{
  "n_layer": 9,
  "d_model": 768,
  "n_head": 6,
  "n_kv_head": 6,
  "head_dim": 128,
  "d_mlp": 1536,
  "vocab_size": 8192,
  "activation": "gelu",
  "norm": "layernorm",
  "norm_place": "post",
  "norm_eps": 1e-06,
  "positions": "learned",
  "qk_norm": false,
  "attn_scale": 0.0884,
  "bias": "all",
  "tie_embeddings": true,
  "parallel_block": false,
  "extras": ["capped logits"],
  "init": "normal",
  "init_std_qkv": 0.0205,
  "init_std_o": 0.0205,
  "init_std_up": 0.0205,
  "init_std_down": 0.0145,
  "optimizer": "muon_variant",
  "lr": 0.00319,
  "lr_mult_o": 0.982,
  "beta1": 0.93,
  "lr_head": 0.00669,
  "grad_clip": 2.0,
  "warmup_steps": 200,
  "schedule": "wsd",
  "decay_fraction": 0.634,
  "decay_shape": "linear",
  "final_lr_fraction": 0.0,
  "batch_tokens": [65536, 131072, 262144],
  "seq_len": 1024,
  "doc_mask": true,
  "train_tokens": 728500000,
  "steps": 4842,
  "dataset": "wikipedia_en"
}
Each number is 200 + 30 x the weight over its row's rms, rounded and kept within 0 to 999. Layers, rows and columns count from 0. The size before them is the row's rms in percent of the matrix's.

# down: layer 3 MLP down (transposed), 1536x768, rms 0.0291, rows 87-139, columns 192-255
# up: layer 3 MLP up, 1536x768, rms 0.0416, rows 88-139, columns 192-255
down87,098,204,248,243,224,203,184,162,189,248,192,221,167,166,201,199,233,217,194,175,216,213,230,218,261,204,236,209,183,175,257,226,129,188,274,184,181,286,198,155,196,160,237,215,190,223,217,194,139,186,180,188,155,173,231,207,205,253,184,207,218,182,221,200,222
up88,104,153,169,187,218,179,242,194,200,172,243,217,180,212,214,123,208,249,167,198,195,212,219,176,198,226,180,217,206,195,215,167,176,229,173,202,220,214,215,148,187,198,201,187,214,177,170,226,211,187,220,189,183,140,191,200,231,128,177,197,186,205,194,237,240
down88,101,164,156,235,197,163,184,239,203,228,204,230,173,191,214,225,169,192,155,152,186,267,190,150,188,187,207,188,212,251,167,205,224,176,213,243,242,271,217,209,209,156,156,211,247,172,210,201,228,224,148,202,233,203,210,212,160,202,226,231,172,128,205,205,231
up89,091,227,196,231,228,204,193,216,198,175,193,191,232,217,199,221,208,216,151,229,197,211,263,147,215,175,230,141,190,189,143,220,214,224,180,153,157,216,227,207,176,164,196,188,184,215,239,164,219,272,211,169,232,214,187,207,231,160,243,178,195,200,205,200,217
down89,092,230,209,258,182,186,203,179,218,185,170,159,189,204,168,186,153,215,157,189,220,267,195,136,229,200,259,185,175,161,227,206,211,218,167,182,189,163,203,188,209,166,262,212,182,259,230,205,218,240,190,170,238,229,226,200,181,168,244,198,138,229,155,216,194
up90,099,259,186,142,227,190,196,152,160,167,261,175,182,179,205,245,199,216,226,217,180,217,217,183,201,210,177,117,249,177,214,215,228,247,178,190,160,192,209,198,172,164,178,225,211,173,172,232,266,244,198,255,183,190,160,259,160,208,157,246,225,227,204,224,207
down90,096,234,228,249,213,209,246,134,177,162,205,148,162,182,142,193,208,233,237,192,206,235,170,240,239,238,153,178,237,193,179,236,183,248,206,196,238,191,189,180,219,208,244,198,161,202,205,185,198,224,110,204,182,219,243,153,216,254,213,189,199,181,207,175,198
up91,091,197,130,164,179,205,235,239,183,167,168,197,210,195,179,209,206,263,245,200,212,210,202,206,186,213,220,176,212,198,221,215,152,223,198,217,176,207,174,171,160,198,157,246,168,178,198,216,198,174,151,175,208,158,138,221,186,211,192,226,224,205,166,206,216
down91,093,212,181,285,186,212,204,208,191,173,209,195,182,240,236,196,159,191,192,196,172,208,187,188,190,154,181,223,204,178,211,204,195,225,188,188,190,207,218,189,187,246,199,223,173,209,155,180,138,210,225,194,206,178,155,143,128,137,166,163,142,205,217,187,249
up92,103,290,158,187,207,206,230,239,187,232,159,204,229,178,216,208,204,210,191,228,220,214,259,250,186,199,223,167,192,158,181,170,228,198,148,161,220,204,207,198,225,206,188,233,218,189,265,265,267,231,230,242,188,184,210,186,165,201,196,158,200,194,187,176,239
down92,102,225,194,193,236,206,278,195,242,193,139,189,220,170,187,209,227,204,173,252,221,229,231,220,186,190,191,157,241,196,178,246,246,206,213,189,199,193,211,207,205,164,166,190,201,207,189,185,187,225,130,239,187,205,209,182,219,165,206,145,216,184,193,219,229
up93,102,226,189,232,208,175,209,146,248,221,262,171,111,212,207,206,198,183,192,202,202,203,163,227,191,158,207,186,230,195,236,216,205,191,169,235,178,174,193,228,190,196,196,145,210,199,134,177,194,229,173,221,262,269,207,203,216,244,224,259,205,183,203,172,184
down93,100,134,193,204,202,182,163,207,131,195,138,173,254,235,198,175,210,132,194,215,206,170,177,200,149,181,192,170,217,201,256,239,199,180,227,236,189,201,139,173,227,194,205,192,199,225,200,217,198,222,213,224,210,167,230,218,243,220,225,236,166,189,223,152,217
up94,099,199,193,217,191,221,211,170,196,206,208,178,188,224,179,178,155,173,187,138,163,191,203,152,182,208,208,210,194,232,252,187,197,216,165,217,186,213,212,166,201,208,273,197,231,217,283,178,231,171,173,208,228,217,156,181,216,173,232,173,154,219,241,161,161
down94,096,237,211,167,181,235,239,175,194,216,243,178,177,182,228,244,168,211,199,251,136,169,193,194,194,229,192,155,225,208,244,269,168,210,181,275,171,218,199,241,157,208,197,221,197,219,198,226,201,210,173,156,249,181,182,175,213,278,242,245,223,176,222,206,189
up95,103,196,177,205,178,221,217,180,202,164,156,193,183,160,219,185,221,227,174,207,151,172,217,226,277,249,199,181,163,213,217,223,200,213,176,275,223,191,204,160,145,251,238,251,196,232,192,213,225,205,167,180,183,185,142,206,191,217,210,148,170,239,234,155,178
down95,101,216,147,194,229,191,207,194,210,190,172,219,231,191,207,127,184,186,233,192,198,218,163,205,213,233,159,200,169,249,210,232,256,166,192,226,190,163,199,153,204,201,232,166,143,245,216,188,241,172,168,232,219,170,210,178,241,198,206,254,195,239,217,150,190
up96,097,244,184,190,207,169,157,199,209,184,205,258,207,209,173,179,223,196,217,175,168,190,167,219,175,168,203,176,124,209,218,229,266,196,190,243,173,203,211,177,204,224,214,169,208,205,193,232,207,179,197,215,208,164,226,196,182,244,155,202,230,191,225,203,267
down96,099,149,210,190,168,174,227,176,196,179,201,234,203,188,183,196,179,173,228,264,194,203,196,178,176,184,197,232,211,172,166,213,179,238,177,180,172,267,206,207,162,235,166,187,198,169,283,133,191,188,98,227,235,210,220,169,229,162,169,234,217,226,139,191,183
up97,106,213,181,169,278,230,146,225,223,237,209,240,175,155,179,167,245,211,264,135,153,195,216,173,208,238,215,227,195,244,174,156,172,195,198,248,216,235,211,183,246,218,232,192,251,229,231,242,220,163,198,194,180,176,215,191,172,242,202,207,193,193,232,186,191
down97,112,195,231,175,209,216,185,166,168,239,209,226,191,247,205,176,202,225,214,175,163,202,191,215,218,221,231,223,213,239,199,182,203,171,253,193,200,197,248,206,215,228,186,221,263,251,222,214,239,193,157,189,154,208,187,223,182,156,237,179,168,206,242,143,234
up98,099,200,190,171,289,184,151,184,202,175,189,222,230,217,180,256,225,148,153,229,186,190,169,234,217,196,224,190,208,189,266,170,235,173,219,189,256,212,212,236,168,193,216,210,241,174,207,190,189,243,199,180,216,155,226,155,197,236,221,187,211,218,211,183,243
down98,098,242,226,171,161,208,194,256,223,221,186,195,215,174,249,258,192,245,221,151,145,173,167,215,187,210,205,237,178,182,247,268,250,222,258,243,210,246,214,184,155,127,245,213,259,217,193,176,240,190,220,185,204,182,228,201,185,201,263,179,181,254,242,200,214
up99,107,218,230,147,204,213,242,200,250,141,167,226,171,188,179,205,271,211,189,191,224,207,235,200,174,228,135,191,188,174,210,197,207,227,178,212,171,216,163,231,222,238,193,207,199,231,200,180,206,210,232,225,205,262,169,203,148,286,159,205,221,175,208,193,146
down99,108,178,200,235,211,239,188,207,249,175,184,174,153,179,203,232,224,238,214,217,180,235,226,262,179,207,218,210,181,136,227,157,199,202,184,180,223,180,198,213,163,246,220,208,236,215,207,200,169,220,208,176,175,221,229,203,157,203,168,234,184,217,279,173,181
up100,101,183,205,207,220,232,181,174,215,191,135,249,190,164,160,236,199,228,222,193,158,222,247,190,162,197,218,195,143,217,217,222,238,188,198,180,219,234,259,233,205,202,258,206,189,239,217,200,212,211,271,200,138,188,191,220,203,196,131,185,173,226,155,218,165
down100,100,196,213,208,207,190,219,221,193,168,202,209,203,182,206,217,232,239,165,195,144,188,240,113,198,202,197,217,158,190,202,184,210,188,156,242,222,287,190,225,213,160,220,173,237,209,205,207,184,190,162,181,143,185,201,146,212,243,211,199,199,190,231,258,212
up101,101,170,199,247,195,233,184,224,212,186,196,196,226,267,176,220,231,226,203,205,198,180,203,243,152,179,179,196,186,187,183,262,219,248,228,158,192,166,270,148,189,227,181,229,120,170,240,206,174,171,189,216,186,192,161,229,146,253,154,195,246,209,205,196,223
down101,100,155,176,122,171,157,244,187,202,192,196,209,192,205,194,204,217,229,180,208,249,204,199,172,133,184,213,163,250,238,231,180,201,194,201,189,155,253,224,173,183,225,232,229,157,176,209,221,183,214,206,162,250,162,210,163,194,195,196,196,199,187,185,164,193
up102,093,217,190,201,224,166,257,214,193,156,196,189,166,261,186,195,217,222,231,198,220,215,211,221,259,228,234,212,211,184,176,189,210,244,212,174,221,167,190,216,238,202,193,176,206,229,176,203,204,221,184,127,197,177,199,208,204,194,190,160,205,217,219,260,182
down102,082,211,184,253,226,166,187,220,197,221,272,188,213,182,175,205,167,191,195,177,236,158,140,202,188,213,232,193,222,219,171,200,216,186,194,213,197,187,164,181,274,238,165,220,228,131,226,229,181,197,148,214,173,168,201,183,219,175,228,214,249,216,177,191,163
up103,101,133,244,121,192,199,282,200,192,219,190,216,169,177,182,215,179,200,223,225,223,216,255,228,176,201,207,225,190,195,173,226,125,186,218,146,166,205,180,238,188,223,164,161,191,208,199,248,212,199,208,169,186,225,209,198,176,134,204,171,162,242,164,190,186
down103,100,210,197,149,230,223,196,165,188,208,205,172,170,157,226,244,247,202,163,194,184,231,190,221,185,220,204,159,184,236,193,263,172,190,175,231,205,148,196,203,208,203,241,234,203,189,160,207,180,184,156,214,183,226,223,116,204,159,208,214,189,263,235,211,225
up104,101,215,246,235,178,182,191,207,169,187,242,169,201,178,164,168,160,214,183,217,190,162,196,206,202,184,172,216,174,185,221,197,180,198,213,198,170,129,228,173,209,212,224,184,238,213,249,191,193,202,198,152,234,171,160,199,221,209,246,181,184,218,199,179,142
down104,101,179,180,229,203,210,203,193,244,205,217,193,212,227,264,186,182,222,234,234,173,187,195,202,206,170,203,194,187,170,251,218,156,180,208,152,207,229,198,130,178,209,196,221,237,197,143,273,161,263,148,226,186,203,190,182,229,151,252,242,172,154,178,248,190
up105,096,190,167,188,254,236,219,217,220,184,189,277,183,193,212,212,217,192,167,243,178,185,186,181,188,174,219,189,184,242,193,145,214,215,179,213,226,242,218,184,153,211,203,246,175,197,167,204,210,178,221,167,146,200,170,193,245,225,212,175,179,182,202,206,172
down105,093,214,238,167,207,203,215,208,203,206,206,203,161,237,208,186,149,214,130,169,189,181,231,174,227,260,172,221,211,191,191,176,200,186,215,264,168,198,178,216,159,178,214,226,191,196,140,218,201,199,167,157,174,213,176,158,178,106,205,230,233,249,216,154,219
up106,107,216,205,239,174,164,259,163,183,155,167,149,190,276,209,229,224,230,210,146,206,208,169,182,206,202,236,197,211,247,192,205,213,184,207,217,216,134,184,195,184,227,226,205,157,120,214,208,229,221,183,229,230,194,231,150,204,262,226,188,167,207,211,177,223
down106,108,230,213,202,231,145,223,194,190,121,233,202,228,209,201,184,208,198,149,260,165,235,138,144,161,174,166,206,244,251,165,222,209,255,250,187,189,185,174,197,216,173,242,208,182,239,191,241,216,185,222,205,191,191,180,159,238,228,167,192,205,254,290,225,159
up107,099,193,188,217,206,221,227,261,189,223,243,203,190,219,213,186,262,169,201,212,163,240,151,183,166,247,182,180,223,198,173,223,213,180,192,200,198,206,243,188,222,231,186,199,187,156,147,204,213,183,207,226,201,228,217,233,199,218,150,222,206,202,189,218,187
down107,097,215,189,181,230,208,204,211,225,206,233,204,167,218,194,131,164,212,205,186,213,202,219,193,195,158,201,175,182,188,170,191,193,160,174,223,173,172,188,152,211,200,230,194,125,180,178,241,204,165,199,232,215,179,221,218,195,189,167,182,207,196,163,231,181
up108,097,177,186,158,200,198,152,254,142,140,173,149,181,181,229,205,192,157,208,220,155,185,165,203,185,257,189,183,159,229,205,190,173,221,210,220,213,224,221,234,143,163,216,239,230,156,184,237,216,216,150,182,202,233,140,180,196,174,147,218,243,199,205,234,178
down108,099,163,176,228,193,222,216,164,198,218,211,243,170,270,196,207,207,250,228,231,199,186,205,161,212,233,185,213,182,203,197,235,194,232,163,171,229,236,199,211,150,211,196,213,198,189,201,175,171,238,238,183,225,197,199,233,221,187,217,196,220,206,240,247,242
up109,102,207,163,159,204,215,209,172,173,212,190,218,200,256,238,169,239,154,227,225,202,244,260,205,202,203,248,208,181,275,181,215,188,208,220,200,218,167,209,167,179,184,147,214,193,153,204,172,216,177,194,217,209,217,190,191,183,209,190,177,154,195,212,191,131
down109,108,159,201,190,198,233,182,227,198,163,147,233,158,181,184,262,201,185,238,177,222,159,178,233,208,214,205,212,195,204,230,209,207,164,208,195,232,218,149,197,216,191,166,187,193,241,151,168,180,170,184,281,137,182,238,197,135,155,192,195,224,187,223,217,182
up110,096,230,150,229,182,204,220,143,222,190,228,200,177,151,242,194,220,154,189,223,191,249,232,242,153,245,171,168,147,201,220,217,180,213,209,204,211,173,205,220,183,189,150,243,234,206,222,149,142,199,192,206,206,200,158,178,204,199,188,215,188,182,184,213,213
down110,095,181,239,234,154,157,210,228,210,211,186,203,206,193,214,175,196,164,172,219,193,152,221,197,135,208,250,207,230,173,143,208,189,181,133,224,217,230,202,222,206,217,179,242,193,169,199,189,235,198,251,160,197,213,219,227,216,211,277,167,195,241,219,177,223
up111,094,215,225,164,191,222,249,209,212,148,222,171,231,217,200,203,201,209,254,191,118,214,233,171,209,180,202,208,207,205,200,199,175,203,222,101,207,178,192,187,234,155,245,259,222,211,213,226,187,229,227,208,173,182,194,210,244,195,224,222,187,240,205,193,172
down111,093,174,140,198,244,219,237,193,178,235,157,226,178,216,191,173,242,236,157,182,234,202,186,161,204,183,159,205,201,239,155,140,259,191,215,199,195,170,209,236,200,186,165,206,183,165,223,165,196,178,224,197,179,209,208,184,190,224,223,275,147,166,185,198,191
up112,097,232,220,222,198,181,223,202,260,187,230,161,162,230,230,186,166,171,194,167,194,211,247,159,181,234,255,189,195,239,257,137,184,194,184,222,245,177,185,165,214,231,186,201,209,169,199,195,185,240,234,202,208,180,284,224,273,178,246,202,179,223,168,198,166
down112,098,178,204,247,219,150,206,218,274,200,217,234,111,159,182,213,251,242,187,168,191,185,192,150,211,179,201,202,244,167,238,178,180,219,160,189,203,203,210,220,144,190,214,201,198,190,132,197,137,227,141,235,169,228,212,230,214,166,160,221,168,174,183,198,206
up113,100,174,185,169,241,198,220,240,203,213,196,204,182,215,200,175,225,153,235,185,202,199,228,204,173,154,145,189,156,249,257,143,189,216,185,129,199,172,235,218,192,234,202,177,285,203,237,162,203,182,184,225,209,153,206,218,203,191,217,147,184,198,178,229,220
down113,101,201,270,265,219,237,172,181,166,154,180,192,193,183,220,197,256,206,198,213,170,197,230,222,204,165,182,177,212,199,195,208,179,265,200,245,202,194,105,200,230,193,219,163,199,169,199,213,201,179,212,215,217,209,196,194,166,226,234,148,193,267,210,190,180
up114,096,212,205,205,192,144,191,230,240,210,202,225,236,200,181,216,216,149,197,166,204,231,167,207,170,210,223,220,234,250,236,164,190,199,155,132,212,143,232,210,222,238,211,172,233,159,221,233,201,229,152,169,170,204,147,205,276,197,160,217,204,194,220,189,204
down114,098,174,214,199,185,282,251,180,210,186,195,207,218,221,188,190,178,177,213,159,272,220,165,267,194,89,187,179,249,212,217,222,220,186,232,212,219,233,225,214,195,228,188,244,204,229,191,193,197,203,180,227,192,174,175,143,197,207,211,189,217,199,155,242,189
up115,102,197,202,195,153,185,128,203,195,222,190,250,199,196,210,234,207,190,237,228,241,195,154,190,191,252,237,181,164,213,220,190,241,199,167,186,194,140,191,212,172,310,159,182,237,235,191,189,158,203,226,145,226,183,169,198,237,212,252,186,199,248,223,188,213
down115,098,242,175,216,189,196,239,190,243,231,212,244,163,264,215,219,212,145,267,181,234,203,196,225,191,210,225,195,192,223,146,191,211,196,172,211,196,163,184,202,220,170,151,179,178,170,222,190,179,216,224,194,223,209,169,238,168,193,182,193,239,155,228,206,211
up116,096,201,144,254,214,215,137,238,186,201,188,210,182,203,173,177,213,171,155,201,262,191,226,161,189,182,179,225,224,167,116,244,218,194,208,180,294,183,239,157,182,219,207,209,196,215,187,203,140,244,169,207,187,201,200,196,200,205,172,221,246,210,217,200,177
down116,095,142,244,260,210,156,191,227,172,224,174,226,262,198,196,180,182,260,220,156,173,183,204,190,207,222,194,192,161,185,195,246,194,229,183,223,136,197,211,199,213,186,180,237,315,181,183,224,268,211,211,211,204,206,211,160,244,196,239,148,159,204,189,137,197
up117,098,194,131,196,191,190,199,260,224,190,218,216,200,296,157,200,184,209,239,164,175,261,200,216,161,201,185,210,227,181,206,191,203,200,160,221,235,180,257,185,197,172,212,243,203,178,176,206,188,179,191,176,217,198,135,143,197,219,213,142,168,179,189,162,243
down117,098,217,190,178,205,235,160,177,244,184,175,180,232,175,166,212,168,212,125,278,234,224,199,148,183,209,168,197,230,197,210,158,228,209,243,172,205,231,174,212,185,246,166,208,179,189,237,195,234,217,182,206,242,165,206,185,223,235,194,171,269,178,239,170,212
up118,097,188,171,209,179,117,186,195,174,210,194,216,211,217,186,197,205,168,199,181,220,242,180,170,171,174,238,135,139,163,178,206,218,208,170,186,196,164,216,200,149,210,258,257,215,208,230,177,217,167,180,207,191,147,179,231,209,162,153,175,171,179,193,209,182
down118,097,205,189,202,216,235,199,258,197,232,189,244,214,204,183,184,219,210,290,178,201,198,190,238,216,201,210,265,162,199,213,217,208,195,169,227,208,164,192,170,191,227,133,220,193,161,215,216,241,193,223,165,227,195,220,217,188,142,197,198,188,159,206,208,251
up119,098,169,241,202,165,212,245,222,236,182,170,229,198,220,212,167,168,207,210,184,291,242,251,151,194,195,180,173,254,203,213,214,163,247,136,195,160,171,163,243,265,147,226,239,186,182,192,199,136,223,185,205,144,184,226,209,222,153,203,198,209,211,206,212,144
down119,101,161,172,184,208,184,210,209,187,239,187,279,208,168,215,214,240,237,186,191,201,171,197,281,172,168,201,160,242,194,175,154,162,203,163,206,204,306,167,224,207,193,234,183,204,162,248,241,203,193,169,175,160,221,216,214,204,156,235,187,183,184,170,222,222
up120,102,205,151,179,215,184,187,220,219,175,270,192,154,219,231,184,208,181,137,161,221,255,195,215,181,207,157,168,159,204,215,180,169,186,205,219,142,226,205,232,276,196,201,168,324,212,208,216,193,199,188,238,194,179,183,220,221,170,209,212,215,208,198,186,206
down120,103,229,166,221,232,204,210,213,182,175,199,202,225,161,224,257,153,157,199,203,280,207,216,270,224,162,165,189,166,153,256,229,180,201,185,192,223,200,273,196,194,221,195,202,227,175,170,173,205,183,213,155,201,162,215,179,231,168,176,190,155,138,182,124,196
up121,100,189,163,214,181,233,207,217,189,174,178,130,169,233,200,239,185,196,226,226,151,177,166,148,222,217,183,171,177,221,245,210,208,172,239,205,212,231,198,254,180,211,182,265,187,188,154,210,215,207,168,216,238,267,241,208,227,237,205,221,190,185,260,210,209
down121,099,185,197,198,174,217,161,191,196,197,174,214,173,230,287,221,153,192,206,188,184,217,184,141,147,170,210,213,202,201,188,156,229,203,238,166,163,132,195,249,237,181,178,188,208,219,185,220,159,180,174,217,161,212,259,235,222,188,237,219,235,186,227,180,169
up122,087,187,215,187,186,248,222,261,255,204,205,212,202,167,155,209,215,222,193,203,189,257,210,226,237,224,199,230,188,151,137,250,214,199,165,205,195,153,188,202,231,219,226,216,186,175,173,179,234,228,199,208,232,212,235,246,222,238,211,159,255,155,221,220,193
down122,092,208,188,219,241,253,196,182,209,189,213,190,203,209,164,212,170,179,243,187,156,156,167,235,222,141,200,167,168,227,213,155,191,221,176,189,196,137,250,203,254,205,216,202,190,229,232,207,203,213,165,191,178,229,157,199,186,202,157,204,196,188,162,174,208
up123,102,229,224,224,241,188,145,201,200,196,262,228,253,230,209,135,219,139,221,217,187,213,147,145,217,190,179,179,176,215,219,206,193,201,196,272,213,172,216,254,152,197,207,252,224,188,205,172,148,145,190,211,193,177,192,190,253,233,180,290,216,282,194,216,180
down123,099,214,184,232,165,176,128,158,198,224,210,231,173,182,159,211,133,155,264,160,227,150,177,188,195,224,243,238,220,191,206,216,219,210,203,199,219,165,173,188,170,164,163,216,211,182,229,226,164,182,218,214,188,278,165,179,231,249,192,167,224,170,183,247,214
up124,102,214,194,220,154,258,172,159,211,166,236,233,201,187,246,228,260,175,234,240,217,225,215,174,224,204,170,225,190,201,240,187,156,212,251,188,246,219,225,228,192,207,193,244,203,174,204,202,187,190,234,208,225,192,192,189,187,177,209,190,217,153,192,253,190
down124,101,206,203,200,183,270,191,185,200,190,227,209,204,215,189,219,233,158,218,184,201,218,197,179,178,172,245,230,205,220,198,149,134,197,177,225,233,264,230,181,255,182,220,182,208,240,256,185,208,200,218,197,227,258,187,189,184,185,254,189,178,177,203,221,182
up125,096,209,179,218,157,160,232,137,222,243,177,191,147,161,136,197,199,178,188,221,215,215,209,178,198,149,226,242,246,125,229,200,204,195,218,217,198,232,176,195,244,228,247,143,225,128,265,219,214,214,257,198,224,156,215,192,222,246,180,203,200,182,187,237,202
down125,098,206,213,239,185,197,164,187,219,267,199,191,240,191,165,187,231,238,197,210,255,225,214,211,213,224,205,178,175,184,266,226,186,205,175,190,232,218,200,233,229,212,195,213,208,198,199,200,187,186,214,209,220,225,204,201,195,181,160,149,167,203,218,226,240
up126,099,210,182,236,230,199,205,197,185,140,224,194,222,193,216,194,222,152,187,156,193,210,201,195,241,211,164,180,195,163,229,214,210,191,235,196,158,158,227,216,233,150,260,146,212,174,215,225,168,244,201,195,202,226,216,187,186,189,192,219,164,203,184,124,225
down126,094,166,230,209,191,196,244,306,183,190,178,201,203,175,186,204,204,193,162,160,217,160,212,235,207,242,165,249,193,206,182,222,170,230,164,156,218,256,101,205,171,213,243,181,201,226,203,184,214,205,243,170,219,191,149,153,204,206,173,177,140,216,227,189,219
up127,100,193,266,145,216,201,214,234,253,182,175,187,224,203,254,218,166,238,261,201,215,195,212,245,199,194,189,221,151,212,224,202,214,158,238,242,176,199,179,181,194,212,212,192,162,197,200,200,209,180,180,213,178,210,170,222,199,229,186,210,164,145,236,237,218
down127,105,202,197,182,213,141,190,237,245,185,191,229,177,212,195,218,185,239,197,225,234,207,206,211,195,231,231,219,189,151,163,141,226,190,221,143,208,200,156,203,199,208,210,179,212,222,218,166,152,213,189,175,232,193,245,199,192,184,234,203,198,204,132,228,157
up128,098,222,190,237,167,154,242,161,243,225,228,149,201,232,271,283,174,203,193,136,205,222,176,151,217,168,214,199,193,210,178,157,173,208,191,180,225,173,226,233,196,213,205,232,201,215,195,234,215,221,242,188,281,213,185,214,167,195,151,184,262,211,249,183,156
down128,096,150,195,196,199,170,159,222,194,256,192,188,165,203,218,204,224,165,168,223,186,199,147,208,178,187,177,177,189,202,254,164,211,211,109,161,205,223,194,176,188,205,200,151,221,198,217,221,233,187,270,175,164,208,202,190,201,206,184,208,170,158,205,154,183
up129,095,227,192,180,214,183,225,179,210,176,220,228,166,213,202,144,128,202,228,182,177,186,254,166,241,183,193,238,184,204,210,203,233,220,198,230,259,207,206,144,197,154,202,163,182,216,198,190,179,167,152,164,169,262,211,187,176,205,159,215,231,200,190,225,201
down129,093,248,216,188,231,135,159,218,217,144,201,195,224,204,204,206,211,164,173,197,273,218,256,235,254,187,187,183,248,209,210,173,196,229,243,181,235,157,173,201,206,230,237,160,168,223,193,183,174,191,156,184,218,175,205,195,203,187,182,218,229,211,233,203,128
up130,096,234,160,216,200,241,173,217,141,221,247,187,260,200,198,192,200,215,224,205,178,249,243,187,235,154,227,112,207,189,176,178,189,198,221,205,196,181,207,168,179,210,249,150,246,200,192,208,214,208,207,196,240,150,261,234,233,151,254,203,202,166,231,181,165
down130,102,259,202,220,236,200,130,183,181,201,235,155,233,242,229,195,211,214,148,200,193,264,176,203,164,162,257,192,207,196,179,184,178,205,192,212,200,193,191,230,200,201,288,220,251,212,234,218,245,184,198,211,215,186,197,149,216,179,197,215,238,203,211,204,184
up131,100,261,162,184,230,219,230,135,167,186,193,181,181,180,186,223,176,209,185,207,199,166,236,229,230,193,169,185,158,186,219,194,167,180,180,198,180,228,158,206,187,102,199,202,248,228,194,189,179,192,214,182,240,146,171,125,147,187,207,211,207,194,185,200,186
down131,099,229,198,178,238,208,197,194,203,179,189,224,249,186,204,218,155,221,210,155,169,230,194,222,191,213,198,175,184,208,185,134,124,215,224,161,218,215,205,208,229,153,241,260,166,218,205,154,168,187,203,185,165,173,247,163,191,185,169,214,208,215,198,187,179
up132,098,187,190,168,225,200,174,181,173,237,162,205,192,184,215,145,205,197,195,237,228,231,237,161,154,213,224,209,170,173,188,200,223,226,255,200,217,255,198,274,246,204,191,199,195,217,207,245,201,248,179,207,186,186,161,186,220,177,183,187,191,155,210,172,140
down132,097,212,219,201,232,173,221,309,263,196,158,227,221,226,177,169,194,226,233,191,169,151,204,211,254,155,237,218,176,168,211,201,193,231,220,195,166,186,199,198,173,195,200,240,197,203,206,192,186,172,187,207,163,149,211,172,243,229,222,221,251,220,185,193,161
up133,105,226,227,152,171,234,179,201,258,201,212,210,196,209,167,230,219,207,181,207,171,167,233,209,211,167,206,212,131,282,235,168,200,200,218,209,195,196,234,196,163,184,174,184,215,175,217,223,204,189,248,173,192,171,139,176,181,244,160,129,220,233,189,200,207
down133,105,202,229,194,215,236,217,185,152,182,174,246,213,226,158,188,219,216,191,200,189,255,163,226,185,188,147,148,179,265,212,206,151,225,226,170,204,227,186,163,206,163,240,169,162,249,190,185,176,200,151,231,203,223,138,209,214,177,180,186,165,215,266,177,220
up134,099,228,234,166,228,234,190,179,205,187,174,228,197,213,257,227,259,227,211,149,176,212,200,250,237,237,162,209,228,217,269,243,165,221,201,252,236,205,232,173,187,214,225,229,236,151,217,215,177,183,231,192,195,222,216,176,192,257,220,247,209,250,250,202,204
down134,103,201,176,240,252,228,201,278,168,245,229,203,221,213,203,135,226,131,171,204,242,204,180,230,227,243,223,199,244,195,207,198,218,201,164,200,177,209,236,131,164,200,190,225,219,209,213,218,198,204,177,200,177,240,157,210,202,212,218,202,192,180,219,199,168
up135,101,160,141,173,169,187,191,153,219,212,207,226,182,231,247,183,187,206,202,256,272,242,221,183,207,188,193,172,184,163,182,216,128,239,177,231,169,245,183,230,180,187,148,195,173,247,205,208,192,161,202,263,185,230,194,175,195,213,173,191,202,224,221,143,191
down135,106,181,151,172,212,201,166,227,204,161,186,261,182,222,234,155,199,209,192,181,221,203,167,217,192,232,233,218,150,163,198,228,211,215,246,182,201,243,187,198,199,204,236,208,222,223,193,198,153,207,228,210,216,183,141,213,194,199,184,168,206,165,208,210,180
up136,105,199,202,165,212,200,179,189,188,176,223,224,173,205,170,178,246,162,166,183,243,186,191,187,215,202,186,196,163,210,243,177,137,198,199,233,178,208,184,251,205,239,164,236,204,190,215,197,202,186,227,165,172,174,207,265,234,207,195,181,237,124,192,223,166
down136,104,196,170,212,182,167,174,177,234,199,236,180,165,243,155,236,158,154,209,192,174,179,155,233,213,229,259,199,257,193,184,179,236,191,164,220,196,202,224,202,219,183,206,203,168,242,220,203,242,168,257,109,216,208,197,199,218,171,271,194,257,154,201,208,198
up137,100,231,212,178,181,176,208,210,191,211,182,209,178,166,162,260,202,197,198,174,202,226,143,194,198,209,215,135,173,209,189,198,157,207,227,205,152,241,212,227,274,223,181,210,198,167,216,201,219,245,241,217,154,209,210,188,224,162,180,185,200,228,173,206,216
down137,096,218,198,202,139,244,216,236,218,205,215,230,192,179,166,188,176,194,197,147,188,240,184,194,193,223,185,188,177,231,229,188,240,174,199,200,167,252,195,198,220,224,203,192,191,182,202,251,285,201,255,218,164,190,201,231,215,196,212,207,242,256,170,211,206
up138,094,218,215,141,238,200,177,277,207,130,206,174,175,199,218,199,203,234,253,184,259,182,247,140,215,140,205,155,185,183,171,196,177,235,183,153,212,141,256,177,254,176,234,218,170,249,228,221,220,216,240,176,223,207,187,181,233,209,211,206,231,214,197,193,230
down138,096,200,241,221,273,193,212,161,258,152,201,187,196,198,236,241,161,201,181,225,161,209,193,173,190,140,164,203,185,209,153,206,185,242,270,213,228,204,274,245,168,193,175,167,212,186,235,162,234,200,185,223,202,129,189,237,151,223,178,243,187,209,188,175,163
up139,097,234,181,218,206,235,223,224,186,213,208,192,166,214,145,201,239,223,175,237,162,216,221,215,179,206,220,217,171,190,188,224,225,214,233,219,178,183,225,204,203,247,187,196,223,189,210,204,226,194,212,196,207,181,180,208,186,161,204,237,223,236,194,183,193
down139,100,161,199,180,181,220,204,187,222,168,172,208,206,158,149,160,191,167,191,159,182,229,138,228,150,186,256,213,161,227,227,177,233,183,216,171,223,213,188,141,150,190,210,221,222,227,148,182,140,199,185,237,195,215,179,232,164,224,187,164,131,240,191,216,178